Part of a small language model's weights: 10 layers, normalized queries and keys.
Each number is 128 + 24 x the weight over the matrix's rms, rounded and kept within 0 to 255. Layers, rows and columns count from 0.

# layer 4 MLP gate, 512x256, rms 0.116, rows 417-434, columns 0-127
[[124 167 123 114 121 144 113 153 140  95 136 163 113 176 153 152 114 127 135 125 117 108 111 142 117 168 136 114  82 136  85 119 100 126 119 113 160  95 128 125 137 157 152 117 124 103 101 127 142 106 128 111 104 139 117 137 142 166 151 104  97 167 105 147 119 147 134 133  88 137 108 166 100 166 145 107 122 131 126 118 140 145 119  95 130 131 128 117 162 112 170 132 132 127 140 134  90  54 147 131 148 143 119 115 127  74 140 151 101 151 105 156 146 116 118 111  94 128 119 128 143 101 137 106 111 151 118 101]
 [135 118 119 116 168 136 119 122 134 112 129 170 131 144 145 122 136 181 153  95 162 143  91  70 136 104  85 115 122 163 125 146 137 119  66 151 130 158 101  80 126 161 136 160 140 145 158 143 113 110 133 119 100 158 136 102 145 122 138 108 115  97  75  94  82 146 118 133 124 152 129 102 136 160 105 122 131 133 138 140 130 142 119 138 136 105 124 138 108 129 164 145 126 154 116 117 142  99 115 156 145 138 115 176 125  97 134 138 112 117 160  85 115 115 125  85 103 122 125 118 135 144 134 134 153 107 129 163]
 [148  71 130 139 110 122 175 129 109 140 187 146 117 146 123 119 148 114  81 114 109 116 123  98 140 103 114 141  94 154 132  86 107 130 177 149  80 124 120 121 114 133 100 117 131 119 133 119 131 119 139 103 152 103  80 142 152 121 142 108 112 133 110 169 136 149 124 123 107  98 100 186 112 150 124 133 120 136 109 135 104 132 133 126 155 135 142  99 160 163 131 125 129 147 135 126 137 133 102 131 137 147 132  90 104 154 123 116 100 100 117 108 146 159 103 167 136 138 133 141 155 102  87 123 190 115 125 147]
 [131 150 104  95 132  96 114  93 122 119 117 137 127 125 114 178 156 154 153 153 128 158 178  86 149 149 149 126 158 123 141 158  92  96 124  67 101 133 154 124 136 111  76 143 105 123 145 125 101 134 167 117 133 133  90 124 153  92 131 125 154 110 106 104 151 133 142 127 151 115 145 132 158 133 105 163 136 157 160  93 114 115  97 109 113 105 116 163 109 157 129 128 144 138 164 148 151  95 137 144 141  94 125 155 172  82 146 141 128 133  95 117 132 102 140 136 131 132 140 124 147 137 117 156 115 143  93 113]
 [ 89  97  87 112 166 115 101 113 123 117 105  96 108 165 146 131 170 142 141 152 146  82 166 102 165 156 119 121 141  94 121 138 132 125 106 177 171 113  98 115  99 133 134 128 123 102 110  92 144 120 125 141 111 135 108 115 152 117 119 117 135 119 173 151 152 102 127 117 132 135 176 140 129 146 137 128 131 165 134 145 115 126 149  76 103 137 104 135 113 133 156 156  98 115 187 134 171 107 133 116 131 133 127 114 147 123 119 131 110  92 138 123 156 116 128 122 138 126 133 127 135 143  87 110 130 138 174 131]
 [ 91 151 143 122 108 111 169 112 125  94 119 108 139 119 139 157  90 145 116  85 121 148 113 123 102 160 175  94 114 136 131 119 159 156 132 111 142 164 122 168 146 144 136  61 114 161 122 129 101 143 169 128 113  57 129 116 130 103  98  97  90 137 159 155 103  95 149 145 122 100 144 104 132 125 118 138 120 132 125 165 120 114  84 129 129 117 128 147 142 138 127 122 119  98 128 137 129 109 149 113 120 160 104 145 100 114 131 110 112 112 127 159 166 138 136 150 124 128 125 163 132 156 129 103  60 116 103  86]
 [102  98 126 104 117  93 125 142 118 111 129 153 165 153 122 158 132 143 100 101 122 104 124 138 114 177 129 113 125 101 138 148 103 118  93  73 155 118  88 194 136 130 104 132  84 109 137 110  99 128 111 115 149 121 101 175 108 131 130 123 123 131 166 153 137 104 128 134 135 141 162 137 148 145 149  84 116 128 135 167  83 151  82 120 152 123 131 132 161 128 162 125 126 104  94 154  93 145 127 127 148 112 142 124 151 155 132 119 156 107 164 113 133 131 105 161 115 122 116 153 136 119 136 135 152 139 149 124]
 [ 85 139 117 114 146 116 152  90 146 113 169 144 116 106 108 191 100 121 108 117 163 156 109 119 125 120 126 104 150 137 152 101 122 163 128 154  82 112 147 118 104 152 145 152 165 145 136  98 151  73 133  98 135  87 138 184 104 116 152  95 135 157 121 141 131 150 135 101 143 124 153 143 121 120 161 112 111 158 148 159 125 129 113  55 147  77 196 145 193 132 142 176 132 143 149 127  90  95 156 134 140 112 110 120 141 115 120 146 142 102 139 129 170 102 110 118  69  98 154 132 103 121 129 143 155 146 149 138]
 [121 159  84 108 118 146 150 113 166 129 102 116 128 160 162 109  83 105  82 126 105 126  95 115 143 114 157 146 119 118 101  74 129 146 114 116 147 126 112  93 123 123 106 114 112 121  74 170 143 135 120 109 177 129 138 101 106 147  91  74 181 139 133 114 123 110 170 131 127 121 116  55 126  73 139 118 153 167 124 173 135 169 159 148 177 186 142 154 114 114 132 139 162 176 116 165 134 140 130  95 126 102  74 114 123 120 135 121 110 164 123  70 125 150 144 128 162 149  88 142 117 130 124 137 126  72 154 111]
 [125 134 182  72 153  97 129 118 140 108 153 144 160 144 124 104 106  94 126 131 103  86 125 120 115 138  99 130 163 147 129 128 103 143 156 131 134 127 146 114 123 147 115 139 120 129 125 177 113 105 146 101 141 153 107 119  94 135 112 113 119 125 122 100 119  99 124 167  95 162 163 125 122  87  83 112 114 127 126 114 133 180  97 136 160 116 129 144 152 135 140 134 118 124 133 136 146 159 132 215 136 101 147  96 158  73 165 178 138 108 103 135 180 141 131 161 109 116 144 127 117 105 110 101 183 140 138 138]
 [146 167 129 165 101 106 155 161 142 144 107 173 138 129 118 151 125 151 129 131 116 147 105 151 134 147 145 136 158 157 132  96 118 105  79 145 116 155 138 141  88 128 149 121 123 108 149 141  86 141 128  90 123  96 155 148 123 107  95 172 133 165 116 167 124 108 110 143  72 179 162 130 133 119 170 126  99 157 109 136 134 151 159 135 124 162 118 174 137 137 117 167 129  66 144 145 131 123 150 126 165 121 111 113 113 189 112 109 138  84 126 129 153 115 124 111 124 124 149 151 148 153 173 126 148 130 149 146]
 [ 96 132 127 142 140 151 124 112 119 131 165 111 129 164 127 110 134 141 102 145 180 161 123 109 171 158  85 136 132  90 114 147 123 124  98 105 151 140 113 119 111 131 141  87 127 132 175 139 145 132  91 107 115 143  93 115 158 102 120 142 113 125 159 158 134 139 131  91 155 151 123 152 126 125 122 115 124 144 169 111 150 144 150 112  93 168 102  73 107  98 126 175 101 130 144 135 103 111 134 130 154 115 133 100 135 138 136 138 134 159 144 111 144  79  80 149  97 106 122 131  83 117  95  98 156 139 127 130]
 [ 84 127 132  81 141 146  95 101 117 137 170  96 150 131 108 130 167 145 100 146 123 159 173  98 132 155  90 115 135 108 126 141 130 151  99 165 104 129 131 140 115 153 164 105 135 147 169 158 137 143 120 118 142 147 110 155 117 129 161 137 140 115  68 114  88 124 135 151 102 129 117 137 121 132 161 124 106 160 108 126 124 123 117 132 122 119 121  71  98 122 131 201 101 124 142 132 130 128 106  74 133 176 149 119 128 127 153 137 125 161 101 112 164 132 149 123  73 138 111 172 152 110 135 115 112 132 148 119]
 [131 153 111 117 122 122 140  80  97 124 151  69 105 132 128 117 118 150 147 108 107 146 173 131 144 132 159 127 115 144 145 119 150 121 155  95 122 149 110 156  72 143 104 108 129 174  91 185 153 126 127 120 126 121 127 127 105 102 149 119 138 111 149 143 104 110 119 111 150 158 145 110  99 100 154 116 197 117  97 116 152 125 111 136 140 169 102 148  67  61 130 155 143 105 164 123 160 127 136 139 143 113 141 138 157 131 130  79  96 120 125 155 145 140 146 104 112 143  79  97 172 158 139 113 163  94 126 146]
 [121 100 117 106 149 117 158 114 147 145 118 129  98 135  68 139 111 119 155 115 172 112 133 150  77 131 146  93 158 115 105 128 119  92 114 186 134 125 130 100  99 157  81  97 152 123 151 122 142 146 166 109 125  96 128  99 149  94 143 107 147 104  94 130 193 179 146 110 121 124 154 148 112  91 139 152 120 145 160 132 150 133 131 160 127 165 111 163 119 117 119 116 145 160 107 139 122 111 111 102 147 106 131 119 155 122  72 133 168 171 139  98  91 122 146 131 150 103 139 112 113 157 128 131 144 137 125  99]
 [170 142 133 156 141 164 126  95 127 101  57 155 102 140 158 133 124 139  92  84 105 128 183  91  99 112 121 156 126 136 131 142 165 156 130 143 134 128 114 132 135 145  57 162 131 143 126 105 126  89 174 128 170 108 110 129 113 149 138 130 144  91 135 156 104 109 104 177 154  90 123 123 113 155 161 120 115 154 127 151 131  99 122 106 139 112 126 152 122 129 102 114 154  99 121 153 130 123 112 104 126 104 124  86 169 122 120 121 133 123  82 141 123  89 115 101 100 131  91 112 126 112 115 150 127 127 150 134]
 [ 96 135 110 129 114 137 140 161 129  82 126 171 106 157 117 158  96 129 160 128 127 132 152 161 124 191 153 145 111 146 115 129 140 148 101 128 140 120 124 139 134 114 168 115 106 135  88 126 101  90 111 151 138 138 152 111 160 127 149 113 141  81 116 103 112 141 115 120 151 114 111 133 137 129 123 111 159 121 140 129 116 107 107 102 162 140 112 152 131 121 121 114 146  96 111 171 190 125 139 137 134 160 106 108 171 123 164 154 144 143  57 134 174 109 139 139 107 163 137 142 112  94 135 136 103 130 149 133]
 [ 98 108 149 171 138 117 110 148 113 158 148 116 120 136 137 156 125  72  94 123  74 110 150 119 107  91 116 141  94 143 112 132 116 128 161 168 130 134 115 144 117  96 105 139 105 158 154 134 171 127 147 144 115  87 174 100 191  90 143 118 154 111 132 151 153 127 115 118 134 116  76 162 112 125 169 139 101 159 144 123 119  97 144 155  89 143  89 130 126 163 129 153 114 126 100 133 129 139  86 145 140 146 135 121 133 129 160 127 117 120  92 136 150 142 147 139 113 155 159 119 154 105 121 125 161 107 159 119]]
# layer 4 MLP up, 512x256, rms 0.119, rows 417-434, columns 0-127
[[135 131 141 144 102 145 114  59 120 116 155 117 169  90 100 165 142 150  97 131 109 166 138  78 116 136 156 138 147 126 157 121 165 119 151 125 158 132 161 121 126 124 139 134 140 131 133 164 131 136 127 115 123 124 137 124 166 137 126 133 163 156 147 127 131  77 115 124 112 121 121 139 125 110 131 134 108 106 110 141 138 121 130 113 148 137 125 127 162 139 155 125  96 114 128 140 195 162 137 147 142 120 158 124 142 144 131  96 140 124 130 135 111 151 131 120 170 119 112 129 172 130 127 160 153 162 128 119]
 [168 173 110 158  68 133 138 114 114 132 129 166  92 115 156  99 155 125 190  98 106 135 113 101 191 141 113  99 100 149 147 108 166 107 128 119 147  95 132 130 149 118 136 165 158  77  92  99 105 112 164 145 121 105 127 147 162 142 104 111 109 118  87  63 141 126 153 129  95 119 149  99 123 135 115 130 101 123 153 142 153 132 135 125 120 160 164  75 112 163 158 155 131 118 133 117 124 124 139 132 150 112 129 144  92 149  92 131 121  98 120 126 137 120 155 104 136 101 130 179 141 115 124 110 110  94 143 155]
 [132 112 148 127 123 120 145 111 135 170 120 137 137 129 114 142 147 147 119 109  79 132 121 162 179 127  94 119 100 132 116 101  85 105 142 101  88 151 133 121 139 102 135 132 107  76 147 169 143 101 127 117 162 138 122 111 164 115 127 144 120 161 137 116 139 147  88  76 112 130 100 133 152 143 132 155 115 163 130 146 146 111 160 128 111 144 108 112 112 147 139 161 118 149 131  98 161 142 121 137 117 123 165 143  95 155 133 115 145  77 134 132 130 141 139 134 123 119 169 136 130 108 103 144 122 115 130 164]
 [146 120 125  75 131 122 143 133 127 113 169 102 119 116  73 157 106 166 125  72 124  78 128 145 117 124  94 119 112 147 115 151 109 107 111 112 126 144 135 113 100 147 130 116 168  86 125 139 129 131  78 110 124 143  93 131 168 123 131 176 146 102 129 162  93 107 139 132 149 129 125 120 178 163 123 141 147 128 172  87 143 101 121 140 110 130 117 121  96 184 113 119 145 103 136 163 199 108  97 106 116 120 162 147 115 137 165 122 129 134 114  84  88 141 157 123 131  98 136 111 115 188 126 106 157 133  80 155]
 [113 116 117 151 127 119 116 123 107 101 130 122 110 125 108 141 179 130 163 153 146 127 131 142  90 115 163 134 129 109 130  87 166 150 112 153 145 106 120 172 108 124 146 121 111 124 100  92 126 154 115 154 165  87 119  92 147 150 119 101 148 125 125 127  99 131 145 146 145 135  87 111 127 119 105  92 123 196 170 164 125 122 154 109 119 137 156 110 126 127 145 136  80 147 167 165 159 113 125 102 136 145 107 111 132 139  90 109 118  92 127 123 151 120 128 139  93 135 109  95 132 143 132 140 146 161 145 177]
 [ 95 142 121 146 169 166  83 128 125 144 131 146 113 137 110 113 186 117 119 101 118  86 133 173  93 129 100 144  84 120 143 111 143 188 106 110 120 173 166 112 128 138 129 127 123 131  67 130 121  87 138 118 135 193 123 143 161 102 119 137 144 134 108 134 130 124 132 107 100 117 144 153 112 103 137 149 139 188 107 155 148 123 120 122 149 123 136 116 102 122  61  77  98 152 143 139 129 155 111 135 105 110 141 126 123 156 120 129 156 147 130 159 136 100 130  94 121 122 132 130 126 102 127 141 127 115 123 126]
 [164 111  96 126 128 118 138 130  87 113 140 132 147  93 140 165 125 107 112  84 150 114  94 147 165 134 140 141 144 126 157 122 140 121 108  88 164 130 156 115 145 118 115 156 113 130 125 149 178 131 119 120 182 143 123 142 132 132  92  89 142 117 158 159 125 107 138 133 102 113 117 123 121  95 130 132 152  99 120 158 103 156 123 127 115 118 162 205 141 141 114  98 133 176 108 139 119 121 132 123 119  86 107 151  99 136 101 168 139 159 152 156 135 132 125 106 117  96 122 106 131 117 137  68 103 140 158 176]
 [143 156 118 158 162 131 139  74 118 124 159 162 111  77  91 179 110 155 123 125 144 200  91 105 150 101 118 125 148 146 141 112 148 145 105 133  95 106 150 103  90 175 138 136 121 135 134  95 126 100 132 139 112 165 138 116 113 124 138 106 143 112 144 139 165 148 139 108 130 124 166 123 133 130 142  77 113 124 157 116 144 124  91 109 131 100 143 137 118 145 101 155 113 125 143 137 129 103 142 144 169 112 120  92  87 115 158 139 139 103 124 125 125 119 126 133 123 109 119 142 111 122 151 139 128 121 139 133]
 [116 105 120  98 114 103 171 148 138 104  98 129 177 109 112  72 124 109 137 112 118 129 131 135 134 129 163 174  95 119  68 149 100 117  96 154 118 166 130  84 121  59 141 140 151 103 148 109 108 174 139 161 109  81 118 123 123 101 151 130 146 172 125 121 130 168 132 148 113 108 114 154 163 132  98 137 137 151 122 149 116 125 128 160 120 197 164  70 102 128 142 122 183 139 126 116 110 134 151 117 103 146 185 133  86 106  90 135 108 170 117 133 121 130 141 159 131 127 131 140 104 136 162 129 140 167  99 143]
 [112 167 132 156 130 127 112 147 135 141 125 110 179 103 137  80 123 155 109 140 129  99 134 152 126 185 124 123 136 164 134 123 157 112  96 127 116 104 107 110 121 117 115 130 121 132 168 121 137  92 107  93 157 125  68  70 189 118 111 116 119 124 128 141 121  71 147 187 128 141 144  96  85 105 136 126 148 165 119 119 119 128 140 137 122 121 139 138 148 158 137 162 108 139 159 123 160 148 148 139 167 110 128 164 107 161 164 123 129 143 131 105 149 104 101 122 155 157 141 112 188 132 143 108 164 141 138 128]
 [112  87  85  61 147 111 142 119  92  85 126 178 128 126 139 123  81  99 146  80 140 134 119 121 154  92 150 163  98 131 159 129 110 130 169 104 180 122 128 104 131 144 149 140 138 122 152 158 109 114 109 213 147 104 115 102 161 145 198 143 121 146 139 114 119 167 158 114 133 137  72 128 125 138  94 108 170 110 142 156 131 162 125 149 145 125 155  75 123 144 140 136 138 110 155 124  96  88 141 145  77 121 136 137 110 147  96 102 153 168 152 111 118 115 122 117  83 147 104  92 134 149  91 112 103  81 111 127]
 [130 113  95 168 119 176  86 142 128 121 160 118 129 129 117 132  78 160 130 101 136 145 146  92  83 136 109 147 119 104  61 139  87 121 168 183 139 115  95 189 122 148 123 137 143  87 159 109 118 136 103 148 116 133 155  80 149  80 161 163 127 157 155 133 136  93 135 121 139 118 109 115 141  96 122 161 135 138 151 121 141 101 132 118 141 144 168 130 109 125 188 124 107 151 127 149 107 159 139 169 123 150  92 104 139 121 153 100 140 126 139 102  65 123 172 133 117 128 128 143 100  89 128 150 103 120 149 130]
 [135 123 105 143 144 126 126 175 140 176 143 119 130  77 129  98 108  75  99 155  85 109 116 135 165 105 120  96 161 118 103 156  92 161 111 113 163 113 126 133 139  99 128 132 109 121 141  94 156 135  77 152 179 130 128 188 125  98 106  99 172 154 154 159 160 161 114 129 161 130 122 120 110  91  93 126 106 125 181 121 130 131 121 101 141 158 128 170 125 106 133 148 141 126 132 142 116 134 114 121 140 127 140 155 139 127 114  51 125 177 146 107 110 124 145 120 162  98 106 118 132  99 109 113 163  89 131 157]
 [143  95 127 127 164 121 124 125 105 148 113 125  99 145 106 143 155 121 151 144 158 177 106 113 125 137 107 117 120 137 158 110 125 157  99 132 120  90 115 126 127 120 121 115  95  70 130 129 150 132 171 123 153  91 113 134 104 110  75 108 123 140 127 170 137 175 138 150 126 135 105 140 119 152  88 112 125 125 151 171 130 137 114  95 123 141 111 165 111 115 140 119 135 150 140 101 124  78 134 137 117 116 145 167 117 153 140 133 156 126 129 137 121 148 137 155 136 114 127 160  74 126 105 107 150  80 187  99]
 [149 162 138 135 129 132 147 122 143 116 131 154 103  93 129 108 128 179 140 132 106 167 134 148 120 145  90 115 151  77 150  94 120 112 120 116 118 126 140 122 139 164 142 124 131 125 107 146 153 126  65 194 150 124 100 112 131 139 124 101 114 164 163 135 135 119 129 160 175  64 128 176 183 180 144 142 141 125 138 110 133 160 143 128  95  81 103  92 110 149  84 150 116 103 113 120 117 104 112 157 140 125 136 128 106 146 138 124 156  56 105 104 173 138 108  64 109 141 178 158 119 110 173 131 163 101 172 124]
 [146 107 145  81 106 140 122  98 124 123 168 131  96 133 149 119 119 130 123  97 127 157 110 161 137 107 121 120 155 120 132  83  91 130 180 168 105 107 124 160 131 160 130 112 121 129 124 146 181 158 142 142 146 136 122  86  80 125 130 123 153 136 157 123 125  99 109 117 146 118 186 126 122 109 135  68 174 113 101 149 116  97 116 134 116 128 139 115 111 109  66 151 177 120 107 146 110 127 130 160 165  78 102 166 143 155 138 115 142 139 139 107 141 101  83  90 112 119 117 157 136  83 117 133 139 132 114 130]
 [171 146 170 146 138 159 125 123  98 180  86 123 129  85 165 137 153 157 105 143 134 148 173 147 146 159 172 140 134 120 142 142 132 180 100 123 126 125 121 130 134 137 155 133 106 124  79 148 136  87 146 100  98 169 110 103 119 122  85 133 106 165  96 148 149 133 151 132 146 186 145 142 129 126 130 142 117  82 139 128 170 104 118 125 140 139  99 132  89 137 122 143 117  95 154 137  97 111 146  91 105  88 153 136 103 122 136 132 102 135 170 151 124 104 142 152 103 110 170 151 160 135 151 130 145 157 173 144]
 [118 130 152 124 132 124 139  90 143 144 131 131 194 131 158 129 159 105 150  99 143 122 139 126 116  92 116  94 113 145 141 131 114 135 138 101 132 126 125  76  99 125 126 142 121 117 135 117 123 117 120 134 151 102 151  99 108 107 110 138 155 102 129 124 124  75 108 108 113 118 114 139 121 187 100 132 160 135 147 110 150 129  96 149 149 102 101 124 122 131 159 148 102 115 125 122 147  54 136 135 136 111 120 141 138 135 142 143 110 106 139 131 104 116 141 101  92 128  91 102 118 136 158 156 149  77 111 153]]
# layer 4 MLP down (transposed), 512x256, rms 0.0547, rows 417-434, columns 0-127
[[130 105 144 132 143 107 115  89 168 129 139 139 124 150 107 126 117 120 113 144 123 152 172 134 160 140 104 125  79 158 121 126 141 140 169 130 115 153 150 148  89 134 134 104 101 152 116 134  97 133 223 124 128 159 145 113 115 143 150 129 135 127 136 118 164 136  90 113 137 133 103 122  71 123 104 135 118 130 162 149 141 102 120 136 146  98 172 131 144  91 108 142  70 127 169 123 149 149 116 137 136 154 111 118 107 137 106 129 135  95 118 147 143 146 159 141 137 118 147 125 143  96 162 165 140 127 134 154]
 [100 100 137 160 143 161 159 137 159 117 155 125 148 146  97 143 107 154  89 171 123 140 153 187 121 157 117 127 140 137 141 125 119 146 131 160 129  89 159 177 138 167 111 155  94 144 119 125 133 127  96 135 171 143 105 119 122 136 119 171 145 133 163 161 134 146 115 136 110 118 137 101 130 145 137  89 158 104 133 129 166 144 142 114 131 114  98 157 136 161 137 138 132 145 125 165 119 121 112 110 119 123 122 138 133 133 100 122 146 138 104 130 144 113 161 161 129 175 122 138 117  99 175 138  75 141 119 120]
 [118 140  83 124 120 157  74 130 172  96 109 110 152 148  98 130 118 167 147 113 109 157 182 194 153 111 169 129 182 155 121 127 119 132 124 108 114 156 118 140 121 118 152 148 147  79 142 147 117 143 118 142 102 120 127 104 137 148 101 130 119 113 145  75 118 122  94  96 164 121 138 123 130 109 107 157 143 104 136 192 137 129 126 162 133 144  87 132 130 146 139 130 140 121  99 147 143 154 156 192 131 109  91 118 108 185  90  97  92 163 132 147 114 138  97 119 145  79 141 130 131 126  95 115 114 132 129 112]
 [137 128 118 148 122 142  94 158 127 133 122 106 118 104 193 147  78 146 103 116 104 130 130 115 111 107 124 118 177  95 131 108 124 114 151 120 132  90 119 123 133 104 104 109  67 117 126 146 113 130 140  84 164 119 146 107 126 130 164 101 135 133  87 115 148 164 111 119 122 129 106 121 114 132 153 157 184 124 136 154  78 131 142 122 139 103 180 105 130 114 118 141 127 100 138 124 136 165 123 140 110 123 131 127 150 118  85 111 160 137  94 119  82 141 114 152 110  79 112 103 167 152 146 151 101 155 115 170]
 [129 122 105 173 123  92 118 115 134 136 145 165 132 104 126 150 114 112 133 125  62 128 152 147 146 120 124 113 124 116 108  85 116 146 123 102 131 129 146  96 135 134 155 100 175 112 169 140 136 126 132 104  92 104 131 173 133 131 121 135 108 127 157 154 100 105 134 114 120 155 116 114 103 143 135 116 145 154  97 122 113 105 137  77  82 128  99 145 129 129  98 107 145  90 136 151 117 128 115 143 158 126 142 121  97 114 174 116 132 140 118 135 128 162 101  93 124 133 104 149 128 125 163 153 107 101 115  94]
 [142 144 123 121 142 101 143 150 117 105 106 103 115 123 122 125 136 138  99 164 145 152 106 192 130 148 135 169 133 125 137 114 129 134 112 119 116 125 138 128 190 108 129 149 141 108 130 118 126 116 133 170  99  99  82 138 171 108 139 103  98  97 133 160 138 117 111 138 109 142 124 123 128 166 148 143  98 131 173 126 110 125 134 156 122 118 145 178 102  87 135 143 121  82  91 133 128 134 127 149 102 145 102 119 144 118 106 130 117 121 115 111 142 117 130 146 117 112 165 127 126 118 137 136 113 137 139 112]
 [118 126 127 206 111 124 116 163 165 150 135 131 117 137 136  94  95 126 102  97 131 126 102 148 141 145 111 118 115 122 147 114 139 134 111 158 114 153 141 101 105 100 124 137 128  89 124 111 102 142 132 145 139 131 131 120 126 127 159 110 100 127  93 145 120 111 105 120 100  92 144 124 131 123 125 107 116 149  74 140 154 125 128 118 118 135 126 124 137 135 128 159 127 108 117 127 137 116 116 163 123 136 126 200 145 142 113 119 118 140  94 170  83 186 149  86 131 166 129 118 108 107 141 121 135 103 156 170]
 [155 140 113 128 126 132 128 117 117 147 124 128 116 151 138 211 128 113  98 135 123 171 118 149 168  59 143 121  81 167 107 126 116 130 119 125 158 133 118 156 100 168 157 161 139  77 156 147  97  84 112 106 113 142 133 116  86 147  99 100 162  98 109 140 149 144 136 124 129 148 105 132 118 127 140 102  97  88 137  72 132 137 127 139 121  93 132 161 126 162 160 127  96 158 114 135 149  55 156  92 118 123 122 147 111 126 167 142 112 116 141 124 127 105  89 131 171  98 141 158 111 102 139 111 157 104 157 121]
 [156 114 170 146 111 127 139 101 140  97 104 119 146 128 135 143 123 138 155  83 156 120  85 102 125 127 117 157 119 142 133 118 108 127 134 154 171  89 100 102 146 114  80 116  94 126 141 108 120 107 144 117 158 131 114 141 146 115 109 131 144 103  76 174 143 116 170 160 116 178 173 104  98  78  89 127 106 167  92 114 124 123 145 160 103 133  86 145 128 105  97 160  97  97 116 132 173  92 129 117 151 106 141 127 117 146 152 121 166 149 125 162 123  89 114 105 176  91  99 145 124 123 136 134 100 145  96 132]
 [110 156 116 121 130 139 135 163 145 137 172 148 173 149 103 123 163 158 127 131 115 128 151 104 130 136 150 163 140 133  80 148 150 161 129 162 115 138 121 136 120 145 138 137 164 172 103 161 158 125  99 160 128  95 101 108 120 162 100 104 144 146 113 134  94  76 159 128 128 107 127  89  72 111 126 153 131 142 112  79 136 112 181 150 121 133 126 116 135 115 150 124  98 114 100  96 184  97 165 146 133 121 179 138 183 119 117  88 118  96 155 142 108 133 121  91 121 102 127 124 126 130 140 107 133 112 137 119]
 [113 101 163  66 111 175 111 140 136  91  90 151  94 147 142 151 144  65 133 133  85 113 116 142 123 108 135 105 124 128 135 139 139 129 118 163 152 142 112 124 159 128 156 141 180 156 151  94 146 145 129 100 118 140 121 139 118 125 140 122 135 144 120 159 154 133  94 128  91  72 112 176 142 163 128  89 132 104 147 149 141 145 128 161 109 121 108 153 116 121 102 130  92 112 131 119 108 180  93 129 131 117 136 159 122 150 146 144 150 167 137 128 118 133 147 118 128  99 135 149 125 150 128 166 172 116 167 108]
 [161 154 123 154 109 141 137 168  91 104 176 128 105 114 155 133 101 151 139 111 151 102 132 109 107 170 129 139 167 144 147 170  71 114 156 177 161 119 134 135 137 171 119 108 114 134 159 114 168 105 137 147 111  99 111 135 120 102 115 150 110 114 159 115 143 173 154 129 139 131 108 115 149 144 177 127 107 111 122 118 102 124 139 157 141 132 103 108 103  90 123 137 131 115 108 153 132 103 160 116 157  83 160 122 148 162 123 119  96 131 125 114 128 125 146 113 110 135  93  88 148 112 139 105 118 123 111 121]
 [135  89 121 194 107 126 120 156 165 143 139 115 149 130 138 131 142 113 117 149 120 108 127 119 161 128  90 106 122 104 125 130 122 106 114 150 123 126 107 124 138  99 178 138 114 139 132 106 131 120 127 129 121  98 165 167 119 135 114 145 150 109 170 170 102 106 105 160 143 172 141 141 152 143  74 129 138 131 156 178 121 118 100 129 116  92 126 131  95 159 137 140 140 162  94 118 120 133  89 109  83 145 170  88 142 170 156 145  83 122  73 125 101 153 104  95 110 133 125 109 133 123 159 171  96 140 139 157]
 [137 131  86 139 172 127 122  68 137 118 144 143 129 164 136 193 106 123 139  83 140 128 129 141 110 100 135 108 105  99 170 123  86 133 110 149 154 122 114 141 133 137 142 103 160 108 168  95 137 133 128 171 141  95 100 159  93 101 135 154  54 203  77 178 126 137 155 137 156 168 168 131 122  98 159 115  71 134 157 151 152 130 169 125 164 133 145 140 151  88 184 151 126  98  82 129 128 151 113 142 149 156 106 116 140 111 157 156 122 159 116 132 160 140  93 155 146 137 104 104 166 145 116 156 134 142 110 116]
 [144 140 157 121 174 135 150 109 123 132 109 103 144 125 124 129 151 127  77 156 135 108 159 128  97 135  97 115 132 156 161  98 119 122 111 140 146 137 124 114 141 136 110 137 142 102 132 106 145 106 151 150  92 133 118  97  86 148  99 126  70 119 127 105 121 150  99 111 156 107 123 138 129 122 102 135 163 109 160 130  85 141 122  94  83  61 171 140 151 117 135 123 153 114 150 122 122  84 104 133 129 119 161 143 146 133 165 116  90 133 117 161 149 151 101 142 112 154 146  97 104  93 150 165 127 112  96 123]
 [ 95 113  98 164 107 105 157 184 107  79 101 122 177 117 191 122 100 120 127 110  83 136 138 120 187 120  83 122 129 142  90 103 125 121 112 107 132 115  99 104 174 160 136 153 119 128  92 101  86 105 127 160 129 136 160 108 127 133 156  96 125  79 101 126 141 136 144 107 121 139 146 168 142 162  86 132 138 103 141 134 121 194 109 148 112  94 156  99 124 135 105 140 127 125 119  98 104 130  94 160 124 131 111  94 111 119 116 127 142 103 142 109 176 133 120 126 111 126 125 106 154 114 173  84 148 150 123 118]
 [134 135 179  99 122  90 107 125  77 160  87 130 134 117 109 146 103 107 134 145 152 191 129 124  97 129 118 160  90 100 154 110 120 140 123 133 133 130 107 104 118 147 135 153 112 139 134 166 133 104 117 182 123 167 119 145 162 111 122 143 128 112 103 190 123  84 141 136 131 108 154  90 103 125 122 102 115 134 132  94 166 116 149  92 146 174 136 105 111 122 131 191 129 112 115 144 129 101 143  88 141 122 134 100  99 181 103 112 142  89 136 136 119 138 115 126 129 138 146 114  81 129 140 137 109 127 133 107]
 [150 148 122 149 163 104  90 144 150 148 115 138 140  95 123 152 148 127 155 115 122 134 144 139 127 132 126 103 158 139 115 110 103 110 153 118 122 137 120  71 101 104 121 158 131 173 121 132 156 105 122 114 103 124 112 115 120 131 157 140 188 141 115 140 176 127 122  78 134 101 138 133 114 160 155 101 139 123 178 153 148 136 124 103 142 130 137 132 158 139 122 113 150 152 139 103 135 137 156 110 122 126 124 131  89 113 138 126 134 167 127 169 135 102 108 150 105 121 128 139 130 179 109  99 166 130 135 113]]